Each number is 128 + 32 x the weight over its row's rms, rounded and kept within 0 to 255. Layers, rows and columns count from 0. The size above them is the row's rms in percent of the matrix's.

# layer 10 MLP up, 1792x448, rms 0.0809, rows 837-889, columns 192-255
size [ 96  99 113  95  99 104 110 103  90  94 101 101  95 110 104 102  98  96 103 100  98 112  92  99  98 106  98 102  98 103 104 117  90 106  86 103  96  83 103 104  88  99 100  99 108  98  98 100 111 109  90 109  97]
[[116  90 137  78  76  89  96 123 177  94 182  87 138  93 179 119 105  57 115 142 188  85 133 117 122 186 121 107 125 119  82  73 112 189  76 171  88 148  56 118 127 122 109 134 103 170 109  90 118 153 132 148 146 169 115 127 108 126 135 130  82  94 150 101]
 [ 87 142  95 105 156  92  72 137 133 212 152 100 120 140  97 141 118 130 126 165 129 144 106 156  69 104 118 128 107 211  88 142  77 166 141 122 206 213 120 154 123 105 122 125 176 118 104 143 130  84  89  93 149 142  34  81 133 109 124 118 154 110 164 160]
 [169 181  72  62 146  93 140  92 164 134 125 171 122  88  87 119 134 158  67 125 114 158 100 142 133  77 110 138 113 100 109 198  57 182 152 170  92 116 160 153 108 169 172  76 127  87 153 139  78 120 123 100 166 142 126 110  81 157 112 100  93 196 143 157]
 [134 178 158 132 164 136 131 147 169  66 117 124 154 166 112  97 142 105 108 120  63 139  74 140 113 111  84 121 148  93 126 112 128 128  97 100 153 172 139 142 177  80 124 105 143 123 120 105 138 131 105 150 104 168 159 112  94 164 111 117 150 159 100 102]
 [207 130 144 159 100 100 119 152 144 137  82  84 149  86 124 109 134  86  98 177  86  90 132 114 133 100 106 123 122 100  45 179 144  83 108 129  95 123 153 102 117 146 124 165 159 168 156 152 142 115 122 108 140 107 136 137 145 144 147 116  95 139 157 101]
 [138 124 125 185 108 118 149  97 141 123 140 137 103 109 104 112 150 152  96 139  89 171  81 149  95 113 125 147 122 108  88  88 141 158 143 139 103 105  60 157 128  82 123 110 112 132 147 129 163 145 141  50 135 153  86 109 192 183  47 208 121 102 131 122]
 [113 156 143 180 129 156 112 186 142 136 114 148 129 129 125  29 160 179 124 139 129  88 105 115  89  80 141 114 156  99 159  71  96 108 109  61 116 132  92  88 117 112 109 145  94 142  77 134 108 101  68 150  97  95 132  99  95  91 191 124 157 147 142 134]
 [165 106 113 163 139 106 127 162 147 116 160 128 155  84 201  87  76 182 132 118 106  85 113 122 128 158 129 132 145 167 168 175 149 160 172 126  89  85  88 134 128 159 127 127 151 137 117 121 116 134 123 131 121 147  86 124 124 108 126 199  78  69 147 130]
 [107 133 150 111 121 125 133 138 129 135  86 155 160 108 125 129 134 151 133  38 104 159  84 136 112 124 179 111 122 170 112 147 170 161 128 118 139 133 114 106 146 162  76 116 133 105 153 136 131  92 146 120  88 154 163 110 127 123  84 127 158 121 157 143]
 [138 121 131 134  51  71 137  76 110 120 153 193  99 194 159 123 135 137 176  86 135  93 110  16 113   7 139 137 148 168 137  71  61 141 150 121  87 165  61 151 131  76 170 159 145 108  98 106 139 123 164  86 177  92 122 193  88  93 146 143 122 133  63 136]
 [150 191 116 111 137 175 162 110 115 102 147 147  76 136 165 143 107 106 151 145 160 150 196 128 110 129 126 130 189 179 128 155  98 105 159 104 162 177 156 150 151 127 142 134 123 182 150  90  93  68 139 151 134 163 110 211 140 130 186 112 131 142  79 121]
 [ 85 175  35 135  81 103 138 132  91 100 122 137 110 144 139 144 109 130  86 105 155 105 131 146 110  99 139 170 118 151 112 175 141 135 175 132 131 138 105 107 170 201 184 190 118 110 177  97 141 140 135 157 113  73 116 168 130 139 141 195  93 121 134 123]
 [ 82 112 158 118 112 133 149 133 134 162 100 142 151 123 106 140  92 177 122 114  89  95 131 138 129 148 144 108 122  79 171 146 117 131 151 112 127 100  87 124 131 115  94  74 107 106  96 170 177 106 105 118 126 162 112  97 163 116 118 168 247 175 163 169]
 [134 144 121 136 150  95 142 168 139 136 124 108 122 148  81 144  89  85 159 145 113 156 112 113 142 131 143 197 113 167 139 156 134 121 119 136 132 112 149 143 124  70 171  86 127 109 104 113 121 105 113 116  66 117 111 140 185 134  98 147 133 128 101 101]
 [ 82 128  59 146 100 153 138 166 133  97 162 192  91 128 128  22  77  40 148  91 153 112 168  99 162  67 152 140 129  88  80 161 125 169  92 146 108 177 143 146 188 138  77 135 148 106 155 144  95  81 103 174 125 129 121 181 113 146 138  73 128 123 105 165]
 [146  89  97 100 114 140 120 169 114 195 119 129 154 129  82  98 113 180  79 113 112 118 144 136 125 154 117 178 114 119 194 134  95 119 125 158 184 141  77 137 153 124 106 140 103 189 148  97 157  83 108 130  86  97 140 113 112 124  85 129 121 185 132 161]
 [ 64 139  49 142 137 140 169  74 119 121 106 191 102 128 103 150 177 111 136  99 173 106 154  99 128  90 140 129  81 191 135 144 111 169 179 124  99 111  99 174 141 124 185 104 100 173 111  94 131 161 105  88 153 163 132 149 154 124 104 187 144 128 131 158]
 [121 174 179 175 108 141 154 181 104 127 106 126 125 162 113 142 164  86 122  50 178  95 143  96  97 191 144 112 127 125 143 115  98 154  91 188 131 129 136  42 141 110 120 149  95 132 150 119 115  99 121 184 157 132 140 154 158 130 130 116  54 184 163 123]
 [133 126 118 173 121  79 166 147 159 161 182  94 111 125 103 158 171 151 116 133 100 119 117  99  82  71 137  83 128 184 107 132 143 113 127 154 159 133 130  50 114 100 133 113 117  98 142 108 170 113  96 153 114  91 112 126 137 149  82  54 111 162 130 218]
 [153 161 145  84 151  78 143 164 147 148 133 135 122 125 165  95  93 123 135 147 110  78  88 148  83  99 117 193  82 153 144  83 141 134 104 117  81 147 175  97 141  95 160 125 108  88  99 138 100 142 144 151 144  80 172 199  92 172 107  12 137 137 179 122]
 [170 118 215 113  47 106  99 104 118 152 175 146 121 171 145 159  99 107 172 146 150 119 121 108  93 115 180  96 147 143 138 100 160 120  99 139 154 128 132 110 118  97  87 113 177 187 114 157 101 129 147  77 116 148 152  99 103 163  84 170 108 119  95 100]
 [ 76 145 102 151 102 110 125 101 114 154 163 109 108 104 126  80 141 166 121 141 134  90 139 140 147 173 163 174  81  64 118 126 118 179 127 120 170 181 162 157 141  93 158 170  78 158 149 157 115 122 115 111 129 182 174 171 145 197 147 143  88 147 167  94]
 [174 137  93  70 124 156 138 160  97  65  80  87 149 177 161 115 140 133 129 136 154 158 167 154 142 132 148 171 130 120 170 121 195 173  80 157  47 102 136  84 124 117 198 136 154 137 122 127  40 120 131  77 144  99 125  96 152 114 160  71 125 171 178 103]
 [138 170 109  63  81 107 151 115 139 115 137  86 129 106 139 103  92 137 130 111 168 140 163 133 126 133 135 109 152  88 162 177  98 159 178 166  97 169 122 104 179  74 181 112 112 190 153 163 124 121 133 123 120 160  64 129 141 157 140 171  85  72 100 156]
 [133 155 115 139 154 112 139 151 163 158 159  93  91 100 137 159 161  85  84 104 165  79 123 162 128 212 137 183 190 106 125  94 157 124 159  97  90 128 119  96  88 154 197 132 109 129 139 105  14 108 142 102  75 170 132 131  97  84 124  61 101 130 101 144]
 [ 94 126 130 104 116 123 102  85  97  91 114  97  81 158  98 121 190 139 141 163 141  70 130 150  93 179 129  93 121 115 136 113 158 124 159 121 134 130 121 157 170 143 121 165 131 147 134  96 123 125 108 134 118 148 141 119 121 127 171  90 177 117 153 116]
 [ 97 144  92 123 105 167  71 129 129 106 121  82  97 140 110  99  69 151 130 131 147 117 190 125 121 114 119 191 117 147 143 112 108 167 142 114 146 133 121  79 109 149 141 100 123  95 162 151 137 144 121 113 116 161 116 106 150 156 151 136 194 151 173 148]
 [122 154 200 140 103 127 122 128 128 119 144 124 104 129  98  82 123 159 172 159 129  90 127 185  69 136  86 107 164 143  84 133  89 102 144 119 124  82 145  85 176 150  79 166 121  96  58  43 105 211 127 142  96  96 104 177 116 121 150 129 154 160 158 110]
 [171 138 130  87 119 161 121 159 148 145 104 160 156 111  85  91 130  93 180 159 141 124  68 140 142  67  87 164 165  82 139 156 127 181  79  82 126 117 157  69 169  67 142 100 161 116 125 113 130 197 136 162  89 129  98  78 119 157 125 115 128 182 148 122]
 [ 85 154 155 159 132 147 119 137  97  99  95 145  62 133 101 110 164  88 190 104 122  82 190  91 154  53 141 116  92 145 144 172 145 122 128 121 181 133  80 142 110 133 102 132 175 123 230 148 128  73 118 100 154 110 144  99 151 158 135 149 151 142 173  64]
 [153 185  87 194 135 135  96  97 156 156 183 162 125 113 182 113 104 142 163 154 172 114 157 133  85 185 139 105  96 205 167 115 152 145 169 103 146  62 171 158 159 103 156 122 145 114 216 176 104 125 106  95 112 165 138 122 179 118  55  89 137 122 124 128]
 [135 140 164 139  96  97 131 140 191 126 110 114 106 149 119 197 103 147 169 193  99 100 133  86 110 157 164  84  79 195 168 149 137 147 112 148 136 114 109 147 184  98 151  96 123 111 127  97 189 149 148 169  62 134 148 100 111  80 140  78 137 152 153 139]
 [121 109 109  94 137 118  78 152  87  77 145  57  87 126 155 141 182  97 161 163 118  75 111  13 130 143 197 117 162 144 126  97  70  86 100 155 195 106 146 171  75 117  98 146 170 141 128  87 121 143 157 109 127 132 134  99 163 110 137 128 147 150  74  97]
 [143 156  99 152 105 177  78 103 142  95 169 117 137 174 137 162 129 132 147 122 174 128 150 136 139  91  77 120  85 103 149 109 198 123 135 134 121  89 148  90 159 144 119 119  85 172 139 127  90 147 110 183  80 130 148 145 138 108 109 141 125 109 130 145]
 [134 143 130  88 102 138 122 102 160  94 174  99  68  82 148 102 169 125  66  78  78 140 156  83 121 148 130 116 148 134 145 150 129 128 141 135 153  78 108 125 119 134 112  89 114 176 117  92  62 126 127  87 180 169 149 137 102 138 138 154  80 161 160 106]
 [102 149 174  51 153 120 111 139 173 117  83 168 134 178 100 137 128 160  76 109 120  85 121 114 143  80 164 143 142 130 137 128 139  72 148 128 166 115  98 122 107 141  36 162  63 170 133 148  65 158 160 113 149 100 116 146 147 137 106 106  80 114  92 190]
 [157 128 105  98 110 176 167 119 122 173 140 126  83  97  97 105 116 132 169 109 129 168 139 152  89 103 124 182 137 127  73 135 140 160 145 130 153 170 148 182 182 114 119 109 157 102 125 138 151 138 118 173 126 154 133 111 174 130 125 162 130 189 198 119]
 [159 147 126 116 185 139  88 142 155 130  95 106 144 171 194  71 177  71  99 166 132 210  74  75 144 154  78 110 139 185 141 112 117 102 115 127  98  84 149 145 116 166 132 110 187  98 156 157  87 143 121 126 132 189 138 132 140 133 188 167  80 219 133 110]
 [154 206 176 153  91  94 104 167 193 164  66 113 141 160 114 135 137 116 196 100 167  83 143 184 102  99 111 137 180 120 121 102 145 119 118 153 178  58 119 121 110  83 112 146 106 131 107 177 142 100 153  58 116 121 149  76 109 105 140 154  84 136  98 247]
 [115 121  92 155 111  86 105 114 145 173  52 118 118 138 148  89 119  99  83 108 138 122  82 133 129 138 112 210 140 112 123 103 122  73 111 126 158 109 135 132 173 169 167 154 159 123  78  72  96 118 109 139 163 146 148 104 127 173  92 155  87 141 144  93]
 [122 112 166 157 112 128 141 171 161 189 143  72 136 133 138 172  60 132 154 108 131 101 109 130 140 123 155  58 151 146 117 115 123 123 165 116 142 109  98 116 218 125  49  91 136 140 131 113 128 233 103 166 156 125 122 117 132  79 126 124  62 115 195 152]
 [162 122 177  37 166 101 169 134 115 188 116 130 102 151 167  60 116 148 121 168 111  82 143 109 113 135 133 208 148 152 110  91  77 136  56  67 140 187 136  80 152 164 151 185 127 127 171 142 122 147 131 130  93 107 129 150 114 188 114 153 145 140 147  84]
 [164 168 169 133 158 157 135 126 108 158 128 110 135 114 126  90 116  92 111  84 174 113  81 160 117 147 142 100 129  94 118 157  65 135 169 142 147  94 136 123 207  64 123 144 126 116 140 142 105 154 167  93 138 167  91 142 170 104 153 152 129 127 138 115]
 [ 90 113 132 144 169 118 194 148 105 132 167 125 109 150 113 135 115 122 103 138 118 115 104 114 113 101  84 183 132 105  93 159 124 141 165 120 140 125 125 129 147 107  67  57 146 179 138 144 140 171  89  99 102  44 154  54  74 141 161 157 160 125 134 176]
 [163  62 122 102  77  93 148 100 106 159 150  86  88 124 127 140 110 151 137  83 145 120 171 120 127 111 151  79  90 162 107 151 147 116 218 142  98 106 141 128 155 128 130 152  70 133 114 130 144 111 167 174 135 129 151 140 167  77 172  81 161 120 111 140]
 [ 86 108 129  54  83  95 136 105  96 149 134 126 126 119  68 108 120 114 146 150 161 127 157 152  86 163 116 168  53  84 173  76  88 118 126 138  92  88 115 151 141  79 138 147 144 142 147  87 122  92 159  92 164  87 126 217 147 162  89  71 136 132 136 124]
 [ 74 122  97 153  98 132  77 142  65 135 121 105  83 175 125 134  92  96 100 157 108 195 132 133 119 165 121 120  80 124 147 102  97 118 153 139 143  79 112  49 143  94 160 164 112 138 123  90 174 116 142 136 102 139 150 162 106 171 113  99 149 134 148 128]
 [146 131  73 131 122 114 146 141 147 178 157 193 121 127 145 128 149 132  92 116 204 148 182 123  97 172 137  92 140  92  67 127 168 102 151 149 141  97 132  86 113  93 116 161 132  86 162 156  87 140 146  90 131 103  88 128 126 126 129 111  79 106 184 137]
 [144 129 154 149 107 144 187 115 126 118  76 146 120 103  80  59 115 173 111 133 123 164  78  20 127  83 102 133 131 156 155 138  90 105 108 213 110  95 128  98  84 107 134 125 150 125 138 100 112 167 187 154 150 174 137 102 109 197 103  72 109 135 155 135]
 [169 161  90 115 122 104  66 168 115 112 115 137 117  85 145 100 171 158 141 124 109  93 104  93 151 108  92 120  99 114 127  97 123 158 125 159 135  83 119 130 100  61 161  71 144 165 154 141 142 191 122 130  63 140 117 140  50 104 173  80  94 112 136 183]
 [175 152 162 158 101 152 173 127 102  80 151 118  98 143 147 173 117 125 162 135 156 123 101 140 149 128  98 180 124 119 163 132 104 116 165  77 124 169  88  86 129 127 153 150 119 147 141 128  78 190 116  89 133 134 155 138 100 166 126 127  98 160 124 157]
 [126 116  97 100 167 112 109  91 126 107 124 109 131 190 105 147 128 117 156 136 121 148  89 129 117  81  66 163 131 126 112 106 137 154 163 146 114 137 138 143 158 103  73 119 144 114 117 182  58 160 122 127 110 161 182 140 156  54 119  67  99  81  63 141]
 [125  84 127 112 117 100 163  87 166 146 119  79  97 180 132 170  98 138 166 131 110 125 104 105 117 154 137 191 113 173  85 150 100 142 148 126 138 145 127 122 117 126 123  96 125 143  96  91 131 134 144 141 130 133 106 127 133 130 168 214 168  79 213 135]]
# layer 10 MLP down (transposed), 1792x448, rms 0.0626, rows 837-888, columns 192-255
size [101  94 120  89  90 105 122 106  87  78 110  97  93  96 105 107  95  95 105  92  73 108  95  98 102 102  98 101  95  90 103 128  63 111  74  96  95  62 107 119  83  92  96 101 117 101 109 102 118 111  77 114]
[[161 150 123  78 150 138 184  97 183 138 123 132 145 144 127  71 112 138 107 176 146 144 110  71 103 137 141 168 168 103 136 133 111 120 134 139 110  95 157 137 133 138 141 148 149 131 108 101 132  97 123 103 140  86 110 105  89 128 207 139  92 122  99 153]
 [122 109 208 142 154 159  89 116 115 148  91 120 102 162 157 112 145 118 136 151 160 115  90  56  75 160 108 142  96 131 128 104 141 133 196 136 132 140 150 110 187 101  98 189 104 103 119 144  24 149 109 135 128 162  93 132 107 127  89 125 130 122  86  82]
 [127 147 126  98  87  64 122 115 131 161  99 162 149 114 153 131 137 176 135 112 123 177  98  78 145  91 149 134  79 139  98 167  72 186 131 154 187  75 125 155 122 147  80 122  79  79 117 135 104 165 107  80 102 103 163  54 144 173 123  80  85 163 124  67]
 [130 102 105  94  43 159 109 167 152 175 152 163  96 126 165 121 118 109  66 105 150 131 149  45 150 121 124 111  89 159 133 165 109 121 193 146 116 149  82  94 105  91 128 108 112 149 138 121 114  95 141 137 183  91 100 112  88 138  81 142 197 103 140 124]
 [ 95 140 135 117 174  77  82 113  92 110 119 169 122 178 134  70 118 157 127 131  96 131 152 135  74 141  73 141 131  87 147 145 127  76 100 157 135 163  82  64 134 123  69 188 139 116 140 121 157 142 161  66 129 119 143 101  93 124 114  89 136 131 118 108]
 [147 148 144 125  97 103  36 157 165 139 103 174 118 135 117 110 167 123 136 133  90 112  97 194 155  83  97  99 141 108 132 137 152 134  99 137 139 118 109 126  91 122 160 109 119 122 177 136 167  80 116 101 137 110 142 129  70 124 168  81 105  83 153  73]
 [121 108 128  68 214  81  87  99 125  80 137 157  94 148 180 147  73 105 121 116 149 141 102 120 130  77 117 107 100 149 102 180 166 158 119  98 100 172 129 170 141 169 108 130  62 108 156  91  75  98 112 195 122  76 149 116 112 130 107 170 162 112 157 102]
 [148 141 121 116 125 173 149 125 130 137 129 128  77 148 123 108 143 114 115 123  79 132 156 109 106 162 169 144 132 130 162 160 167 152  94 100 142 127 187 137 143 138  76 128  96 122  92  94  85  72  80 137  60 136  88 147 125 145  98 115 112 191 162 128]
 [106 123 147  99 185 137  95 134 139 187 196  33 127 137 149 126 141 128 120  98 109 108 130 187 192  97 121 193 113 157  78 123 134 112 123 153 112  69 136  86 140 141 173 100 129 123 117 104 169 171 128 130  84 164 122  95 138 142 150 163 153 122  97 144]
 [130 136  94 159 168 155 178 155  86 163  55 112 110 128 143 155 154 154 113 109 120 146 134 204 133 106 111 142 127 148 225 158 141  88 125 117 107 142 155 146  86 108  80  95 133  88 131  88 125 202 117 127 200 128 150 138 113 217 183  97 135 123 160 142]
 [101 107 127 160  45 142 107 131 159 100 178 140 133  63 127 164  60 137 129 117 137  94 131 124 106 129 103 150 129  86 132 134 114 149 180 118 112 107 133 130 122 105 186 117 149 111 149 152 104 116 202 174 142  76 155 152  98 160 121 201 128 144 107 190]
 [105  93 115 118  72 104 140 118 136 140 154 137 131  66  82 127 152 164 140 143  70 169  90  95 159 147 106  91  63 162 155 136  83 108 159 187 145 131 109 147 159 145 106 124 185 144 141  81 138 154 133 107 107 140 120 156 149 167 150  87 124  90 141 153]
 [107 112  96 118 137 115  77 120 132  49  83  84 163 139 103 152  77 116 149 143 120 137 115   0  96 143 199  88 166 111 135 160 114 111 163 128 101 127 161 166 178 124 174 139 125 110  62 135  91  95 175 116 128 131 142 114 120  89  99 119 127 123 115 141]
 [147 119 110 148 136 122 133 147 100  91  84 134 122  71 134 154 106 154 125 166  75  56 105 207 124 129 154 102 146  96 101 155 131 155 106 106 148  76 139 133 159 167 114 117 172 156 176 147 127 126 156 141 105 157  93  78  76  89 120 132  86 125 107  86]
 [129  67 141 128 154 106 112  52 109 148 105 105 159 100 119 139 109 118 113 199 180 102 143  77 134  85  85  84 112 149 154 108 129 128  57 129 139 138 120 146 105 106 131  89 113  80  81 175  88 115 132  98 176 110 160 119 135 125 123 130 128  91 117 124]
 [115 137 164 147 159 160 178 123 134 119 144 122 130 120 167 142 171 112  85  71 139  68 107  79 116  85  94 153 146 131 140  93 142 140 119 133 105 130 145 141 103 146 167 158 122 160  94 151  94 138 123 146 175 165 102  93 129 121 153 145 131  85 158  53]
 [110 182 151 124  85 169  79 183 153 133 141 138 119  89 118 127  98 134 142 172 199 210  76  91 206 137 119  65 131  94  66 109  47 185 126 183 141  55 190  77  84 102 175 144 128 110 117 139 100  94 149 118 149 116 134 146 102 149 150  85 157 114 115 138]
 [139 121 185 143 114 137 103 125 121 128  98 148 120 125  81 179  95 137 112 106 113 115  99 217  77  99 125 187  90 160 143 123 126 122 144 116 120 110 142 142 114 130 122 160 130  79 142 146 130  78 149 151 104  89  88 125  97 164  97 106 115 105 103 107]
 [ 53 114 132 141 146  96 100 181 105 100 158 138 160 168  99 131  76  62 147  73 108 130  90  51 121 159 122 170 132  86 103 104 144 100 124 145 133 142 156 137 161  82 145 153 147 120 123 122  79  91 127 102 147 180 176 125 166 134 121 114  17 126  89 164]
 [118 134 163 132 125 136 118  84 116  97 116 126  77 133 159 166 128 149 129  81 105 153  61 123  91 172 177 105 144 110 130 157 124 193 155 109  79 117  88 116 124 154 131 117 131 145 127  83 123 100 159  98 115 170 189 159 179 111 136 100  95 102 148 141]
 [122 181 123 171  92 153 158 130 148 128 121 128 136 103 122 112 153  96 157 114 144  78 184 108 140 130 120 133 151  64 129 150 166 176  65 139 120 107 125 133 164 156 151 109 155 165 145 107 119 102  98 141 108 137 141 115  85 137 175  98 114 116  74 145]
 [ 94 119  61 184 129  76  69 130 178 226 154 157 149  97 101  96 109  93 121 150  93 138  95 102 121  57 123 115 102 103 146 151  86  72 107 148 205 163 143 168 162  89 136 108 126 180 101 124 183 102 117 161  95 138 151 127  99 104 146  72 143  98 145  96]
 [149  85 162 135 143 112  88 189 155 136 151 125 132  87 140  73 101 136 116 147 125 103  71 148 136 123  98  84 129 104 108 188 114 122 105 155 129 137 127 145  75 109 153  78 144  90  88 168 169 113  65 175 147 131 131 116 179 142 124 122 121 116 144  70]
 [131  92 129 136 147 125 103 108 151 152 129 102 138 133 138 141  94 196 184 119 171 107 145  50  89  67 110 129 157 193 155 136 102 147 108 132 209 123  86 121  97 124 142 122 173 205 107 176 110  96 124 149 139 137 106 149 108 147 122 106 132 159  82 178]
 [142 109 114 166 173 169 129 136 151 105 106 124 147 119 105 107 161 135 133  81 139 117 122 255 100 142 141 153 109 135 129 147 132 185  90  67 156 176 146 141 143  98 116 136 134 112 133  81 138 122 137 142 119 114 120 129 145 130 102 139 149 183 136  88]
 [146  90 111 185 101 148  97 139 184 215 108 122 159 133 181 131 149 168 169 152 126 111 111 135 145  92 154 118 117 117  88 113 145 119 209 137 143 150 130 125 124  79 126 140 130 105 120 103 141 120 100 132 147 123 159 104 158 196 103  85 177 113  95 101]
 [128 114 188 113 146 154 153 108 131 146  76 105 129 123  73 148 147 151  85 140  87 136 130  95 130 172 123  70 126 133  86 133 125  82 208 116 206 137 129 129 138 151  68  90  87  85 142 132 157 227 146 104  85 133 154 129 135  72 103 148 175 164 104  88]
 [ 92  75 110 177 176 115 158 110 136 159 150 154 119 168 109 138 134 131 101 119  92 120 119 137 149  97 217 147 149 121 145 173 161 146 127 178 164 162 130 161 100 127 128  95 154 115 105 132 144  90 188  60 102 136 178 161 106  83  99 116 166 118 105 172]
 [ 84 155 132 129 157 147 139  93  85 156 123 151 146 117 154  37 156 124 101 121 101 174  84 185 128 118 109  83  88  99  87 127 107 180  83 130 135  71 129 127 129 104 167 154  38 136 163 118 165 156 181 131 135 155 134 124 110 105  89  92 141 120 143 138]
 [142 104 156  90 148 102 150 139 131 149 134 137  36 133 148  69  79  86 183 119  88 107 145 154 136  87 190  88 149 160  75 132 157 126  85 148 116 131 130 130 117 125  44 135 179 162 146 125 115 151 124 130 150 111 125 105  63  66 131 119 108 177 187 126]
 [126  63  93 113 122  86  75 158 151 143 167 150 134  81 160 119 130 122 129 121  60  93 147 179 106 146 109 109 117 130 114 138 117 190  74 128 106 136 183 145 121  94 116 142  91 177  74 149 121  80 143 141  90 166 167 102 118 151 102 111 146 115 144 130]
 [143  91  95 121 128  54 126 157 125 136 100 158 100  73 160 117  89 131  90 125  81 127 139 116 109 155 130  81 143 129 103 104 117 133 107 137 128 110  91 101 121 176 129 122  71  92 118 139 113 186 184 194 153 104  90 128 158 108  84 108 112 118 144  99]
 [124  98 121 110 122 117 137  99 180 166 119 143 164  93  93 130  82 160  80 162 111 168 135  76 104  82  89 145 140 113 162 147  90 115 167 105  51 125 135 141 120 151  93 158  56 102 150  88 103 124 101 117  95  52 137 147 137 126 130 115 155  87 180 173]
 [111 125 132 123 117 103 157 128 153 110  70 133 131 143 150  76 103 123 101 148 147 147 138  96  94 134 170  86  73 116  97  49  98 111 140 190 150 116 123  78 112 110 150 158 137 151  65 127 130 129 135 137 104 134  77 163 110 122 109 135 114 117 107 186]
 [134  95 136  93 167 203 147 108 117 127  97 136 216 151  98 113 102 138 160 122 165 123 137  65 142  90 172  91 100 115 132 159 128 170 116 125 120  73 141 121 131 127 127 108 174 112  84  72 217  89 144 110 117 130 120 160 131  99  97  84 131 129 116 152]
 [119 148 126 112  83 108 148  36 156 166 117 120 149 107 148 116 106  95  92 120 130  88  73 109 179 130 134  91 176 133 154 144 126  79  11 133 124 150 139 149  81  78 108 180 113 132 142  94 115 147 176 163 122 146 167 175 121  91 140 170 177 107 107 138]
 [153 127 112 100 124  84 120  80  98  85 140 161 190 138 130 113  95 101 138 152 127 105 113 106  95 139 161 124 139 142 166 113 103 121 116 142 101 114 128 105 127 137 116  91  65 130 150 147 136 105 158 103 120  84 131 156  90 149 107  94 159 115 129 140]
 [ 86  79 112 189 127 108 168 114 155 110 148 157 129  75  98 143 103 134 207  82 151 104 166  68 129  93 189 141 102  71 152  97 176 164 190 135 156 163 161 125 180 119 103 124  83 117  80 112 144  91 142 119 159 100 109 140  81 163 150 140 116 107 172 134]
 [113 102 116 109 139 100 151  80 119 223 139 119 160 142  94  98 144 112 122 159 130 172 184 125 152 139  82 103 133  75  86 163  57 127  74 133 116 131 109 108  97 107 184 178 163 164 141 110  87 138 124 127 124  99 106 122 127 106  93 131 182 109 124 109]
 [130 112 112 161 146 172  92 124 122 116 183  96  83 142 108 116 103 142 111 137 161 198  86 111 184 116 143 141  91 133 113 180 111 142 168 141 128 128  93  83 124 129 148 137 162 120 175 109 116 128 127 138  54 114 120 123 152 108 172 110 132 158 151 116]
 [124 165 113 125 122 140 139 134  61 149 142 132 120 161 149 143 199 125 164 139 129 124 149  87 129 112  82 137 131 105 131 125 142 134 100 120  78  98  90 129 144 137 118 152 109 164  70 134 114 100 122 162 187 141  67 163 121 149 132 141 190 144 125 125]
 [144 120 131 122 151 159  94 135 100 137 103 101  97 141 142 141 106  73 179 143 101  35  99 204  98 129 109 187  96 170 119 125 168 129 140  60 140 206 170 132  79 114 116 104 137 135  88 146 155 130 146 201 109 110 111 101 194 142  93  86 143 189 109 150]
 [ 42 112 147 129 157  51 160  89 116 150 134 156 175 111  69  94 115 128 145 142 128 104 140 162 161 132 120  94 106 199  64 106 121 137  58 175  58  76 103 106  90 149 131  97 151  69 141 170 159 124 164 158 105 160 106 207  66  76  36  90 123 141 129 183]
 [ 98 141 197 105  97 133 152 117  83 126 181 153 147 161 158 110 120 178 122 159 123  80 149 106 103  92 133  98 100 101 198 163 134  77  90 176  92  78 148  96 217 134 148  93  97 104 138 113 144 121 141 104  96 121 136 157 128 127 100 118 163 142 103 135]
 [156 149 164  97 108 164  92 135  93 166 153 125 128  85 135 140  91 112 154 139 109 102  91  92 170 150 153 118 221 208 137 118 131 156 151 149 132 115 130  88 122 119  71 163 120  89  45 164 146 133 158 173 115 133 152 136  96 136  98 124  48 156 109 144]
 [172 124 129 124  85 111 148  88 138  92  90 158 100 128 152 113 137 112 140  94 140  97  79 204 184  90 130  84 118 115 129 100 101 161 112 135 150  62 139 120 151 102 160 107 146  82  60 139 113 114 124 151 132 119 187 136  78 113 169 118 145 131 109 134]
 [140 135 167  98 127 135 148 136 102 116 163 115 150 148  87 169 121 149  80 115 144 146  75  84 166 112 122 154 128 179  93 125 109 123 129 129 172 160  90  42  96 116 147 108 125 180 111 120 106 109 135 113 155 141 130 105 101  99  69 104 115  86 116  94]
 [108  41 170 109 112 157 113  92 109  86 151 137 156 130 114 156 166 142 122 157  61  79 128 138 178 135 154  82  86  73  93 146 107 134 108 107 145 168 194 111 136 124  76 139  44 177 115  81  82  96 134  96 108 151  63 101 134 125 142 148 126 167 147 108]
 [ 78 121 139 126 154 155 104 114 133 119 195 118 108 125 105 119 121 164  76 164 105  52  97 110  98 147 130 103 115  63  83  99 125 101  76 121 153 122 119 123 169 200  94 124 103 127 150 167 161 115 122 143 143 119 150  75 119  95 138 134 131 173 151  78]
 [109 105 113 126 111  96 115 109 103 110 117 138  85  88 119 145 160 119 225 103 131  83  92  45 144 104 126 150 124 174 152  88 116 129 141 123  88 115 121  77 121 159 146  98 128 153 104 158  97 138 123 141 118  97 128 168 163  95 126 150 164 131 131 140]
 [151 120 107  99 107 100  75 135 143 119 154 102  77 104 111 149 116 161 120 147 103  97 146 133 170 105 135 143 114 132 158 120 165 200 117 154 146 156 128 146 149 102  94  73 121 104 143 143 141  86 114 154 126  76 143 158 148 102 146 200 150  92 127 124]
 [115 107 168 150 156  75 117 128  91 170 141 158 142  82  86 108 134  98 136 145 128 127 113  33 167 143 195 101 101 117 129 127 131 180  97 128 125 116 109 123 132 140 157 129 151  87 157 132  99  79  98 126 128 129 136  61 146 139 135 158 148 104  89 108]]